config = dict(
    n_layer=14,
    d_model=128,
    n_head=4,
    n_kv_head=4,
    head_dim=32,
    d_mlp=320,
    vocab_size=4051,
    activation='geglu',
    norm='rmsnorm',
    norm_place='pre',
    norm_eps=1e-06,
    positions='rope',
    rope_base=10000.0,
    rope_fraction=1.0,
    qk_norm=False,
    attn_scale=0.177,
    bias='none',
    tie_embeddings=True,
    parallel_block=False,
    init='uniform',
    init_std_qkv=0.0396,
    init_std_o=0.0396,
    init_std_up=0.0396,
    init_std_down=0.0,
    optimizer='adam_variant',
    lr=0.00203,
    lr_mult_up=1.11,
    beta1=0.9,
    lr_head=0.00411,
    warmup_steps=584,
    schedule='wsd',
    decay_fraction=1.0,
    decay_shape='sqrt',
    final_lr_fraction=0.1,
    batch_tokens=16384,
    seq_len=1024,
    doc_mask=True,
    train_tokens=94110000,
    steps=5745,
    dataset='wikipedia_en',
)
Each number is 128 + 32 x the weight over the matrix's rms, rounded and kept within 0 to 255. Layers, rows and columns count from 0.

# layer 9 MLP down, 128x320, rms 0.0534, rows 83-127, columns 160-191
[[157 174 138 126 156 104 159 116 129 174 154 147  83 105 153 123 123 165 161 125 133 109 139 164 102 104 137  96 181 131  97 119]
 [144 151  93 102 125 160 122 169 131 173  96  67 181 132 133 113 115 147 135 113 109 114 103 141 149 114 126 135  65 103 159 104]
 [168 197 169 112 124 212 145 175  46 200  88  49 175 112 164  86 105 124 134  95 142 122 177 103 131 128  95 138 145  97 111 147]
 [154 109 139  93 131 129 134 129 133 124 134 156 122 164 137 155 148  69  79 133 152 159 205 117 149 146 157 140 116 139 116  70]
 [152 137 152 150  78 139  97 134 183 151 113 163  91 115 101 127  73 119 139 121 126 111 170  67 163 129  99 147 129 161 181 124]
 [ 99 168 136 138 152 117 135 155 123 126 245 133 130 152 120 139 107 117  69 171 120 130 102 108 155  29 114 162 129  32  97 135]
 [ 94  68 159 197 149 117 102 150 128 125 152 158  81 160 154 120 175  70 134 168 118 159 132 172 131 112 102 125 155 109 104  92]
 [ 85  94 125 161 144  61 130 130 176 145 160 146 172 112 175 122 118  99 184 154 149 129 133 170 146 113 181  79 105  92 183 152]
 [189  79 113  19 125  94 167 112 115 157  98 101 151 127 158 102 152 138 154 149 143 100 134 149  94  53 141 130 145 175 130  99]
 [156 100 104  99 100 129 134 108 117  88 134 179 167 108 108 125  82 115 150 131 115 113 169 140 128 145 131 152 167 146 153 163]
 [ 92 163 173 137 137  38  61 136 108 131 168  93 129 131 148 160 112 134 144 140 124  98 160 134 147 102 124 123 115 116 122 144]
 [162 132 196  84 180 122 110  94 116 144 121  79 174 171 155 123 196 199 161  92 152 142 158 130 116 128 149 139  99 168 123 108]
 [151 110 137 173 119 117  90 161 165 127 146  45  96 116 131 172 235 132  85 128 100  93 108  70 136  86 104 163 178 125 152  83]
 [ 93  91 184 103  92 162  87  98 139 139 184 128 135 119 106 154 134 119 107 166 141 108  89  74 119 195 184 162 152 109  95 132]
 [143 135 144  99 182 113 141 116 190 113 167 156  48 120 129  88 136 134 104  67  89  95 127 140 116 145 115 128  86 104 141  82]
 [142 154 149 145 133 125 127 100 135  95  91 133 121 121 115  74 150 140 150 120 139 194 202 154 103 142 115 130  98 113 135 143]
 [125  88 115 124 137 155 131  99 128 169 133 105 112 110  63 139 110 109 158 128 110 139 175 128 151  68 149 109 137 133  88 139]
 [141 145 185 104 140 109 154 154 163  71 142 108 171  94  67 168 172 119  71 113 110 136 102 156 152 121  67 125  95 101  88 144]
 [139 147 127 129  95 141 163  51 115 135 151 110 146 151 166 145 110 141  68 106 161 106 151 129  89  89 109 104 162 188 125 114]
 [139 140 113  70 135 106 111 125  89 163 177 127 163  87 148 165 142 126 116 146 137 139 127 120 110 145 154 107 186 137 120 153]
 [198  83 131 187  86 154 160 116 141 132 127  87 100 107 148 161 170 192 152 142 118  85 152 131 182 154 170 135 131 147 156 162]
 [117  90  82 155 147 110 108  84 100  99 153  87 218 134 176 168 154 110 151 135 118 151 149  89 137 117 100  68 134  95 141 136]
 [133 136 132 111 162 101 141 157 133 138  78 162 130 132 123 104 136 146 131 111 103 101 105 104 121 169 103  91 169 141 163 117]
 [132 137 114  58  85 128 176 188 168 104 154  72 125 155 113 166 115 159 115  81  99 105 133 187 104 104  94 147 155  81  98 108]
 [146 139 121  80 149  82  94 143 153  93 127  80 110 145 146 130 136 118 125 171 163 132 121 134 125  99 142 103 130 116 156 136]
 [ 85 176 134 132 154 106 151 129 174 119 106 151 161  68  84 118 144 108 138  61 123 183 102 104 164 103 130 134 188 181  53 131]
 [146 185 149 100 129 128  89 104 106 168 139  75 145 130 181 136 103 118 128 125 142 156 103 119 159 105  93 166 110  97 126 104]
 [143 134  72  84 128 119 134 153 160  28 123 184 158 110 121  83  65 177 132 128  96 147 144 135 148 156 135 153 163 139  67 128]
 [194 133 180 117  97 117 117 142 204  70 132 103 146 107 171 177 153 161  84 155 133  68 124  86  84 135 173 109  86 136 110 176]
 [121 140 163  84 107 131 160 123 147 133 168 118 142  69  73  88 134 135 138 112 123  99  95  76 162 146 115 144 133 221 176 127]
 [107 157 167 177 142 162 164 134  73 159 150 139 133 162  93  85  99 160 131 133 122 141 155 129  80 144 117 139 127 139 126 149]
 [ 81 131 175 193 139  74  87 144 120 147  92 133 142 174 179 104 168 138 134 180 151  92  99 165 157 107  54  37 101 123 165 174]
 [168 126  93 139 185 179 113 163 158 135 115 118  60 149 133 101 127 156 128 137 132 102 110 115  58  58  82 203 108 104 123 155]
 [161 143 176 118 146 136 153 134  82 134 171 100 118 133 139 136 135 196 155 116 106 129 144 133 119  16 101 161 158  97  76 143]
 [150 113 126 140  99 101 167 209 137  97 136  71 122 114 129 155 132 137 143 172 116 124 126 158  99 170 176 134 153 111 171 130]
 [169  89 121 116 110 127 106 102 119 123 122 130 122 187 156 136 103 137 113 134 141 149 156 103 121  82 128 171 151  62  96 148]
 [115 152 105 166 121 120 131 168 115 181 102 122  57  81 157 115  79 107 173 113  94 123 140 103 158 106 142 121  93 191 127  51]
 [128  99 142 123 165 102 184  92  64 122 138 130 154 126 122 109  92 115 142 126 126 105 181 176  98 147  49 144 138 143 172 152]
 [124 108 104 124 130  89 141  85  83 159  78  96 123 194 156 130 122 164 168 126 153 134 152 131  72 152  85 117  94 138 140 186]
 [173 132 130 146 138 113  98  72 105 169 128  81 115 129 106 146 123  89 111 106 107  57 100 120 134 138 129  96  77 104 162 161]
 [ 91 129 118 126  89 132 130 124 109 102  66 139 131 136 140 120 129 133 126 167 195 194  82 112  93  84 149 116 136  71 147  87]
 [148 168 132 116 180  59  68 133 149 168  99 113 150  85 155 121 125 191 139 133 152 108 154  90 147 106 125 111 100  84 118  81]
 [ 74 163 101 144  82 109 145 199 140 159 115 127 123 167 146  92  99 169 207 123 137 136 153 123 142 112 134  99 101 132 149 182]
 [107  69 157 143 110 156 147 140 176 129 162  99  87 170 150 185 162  85 116 114  79 110 108 184 114  82 153 100 125  93 177 111]
 [154 127 204 100 145 131 134 124 153 139  93 146 160 184  73 137 158 131 137 140  96  59 140 131 117 130  96 120  55 156 105 120]]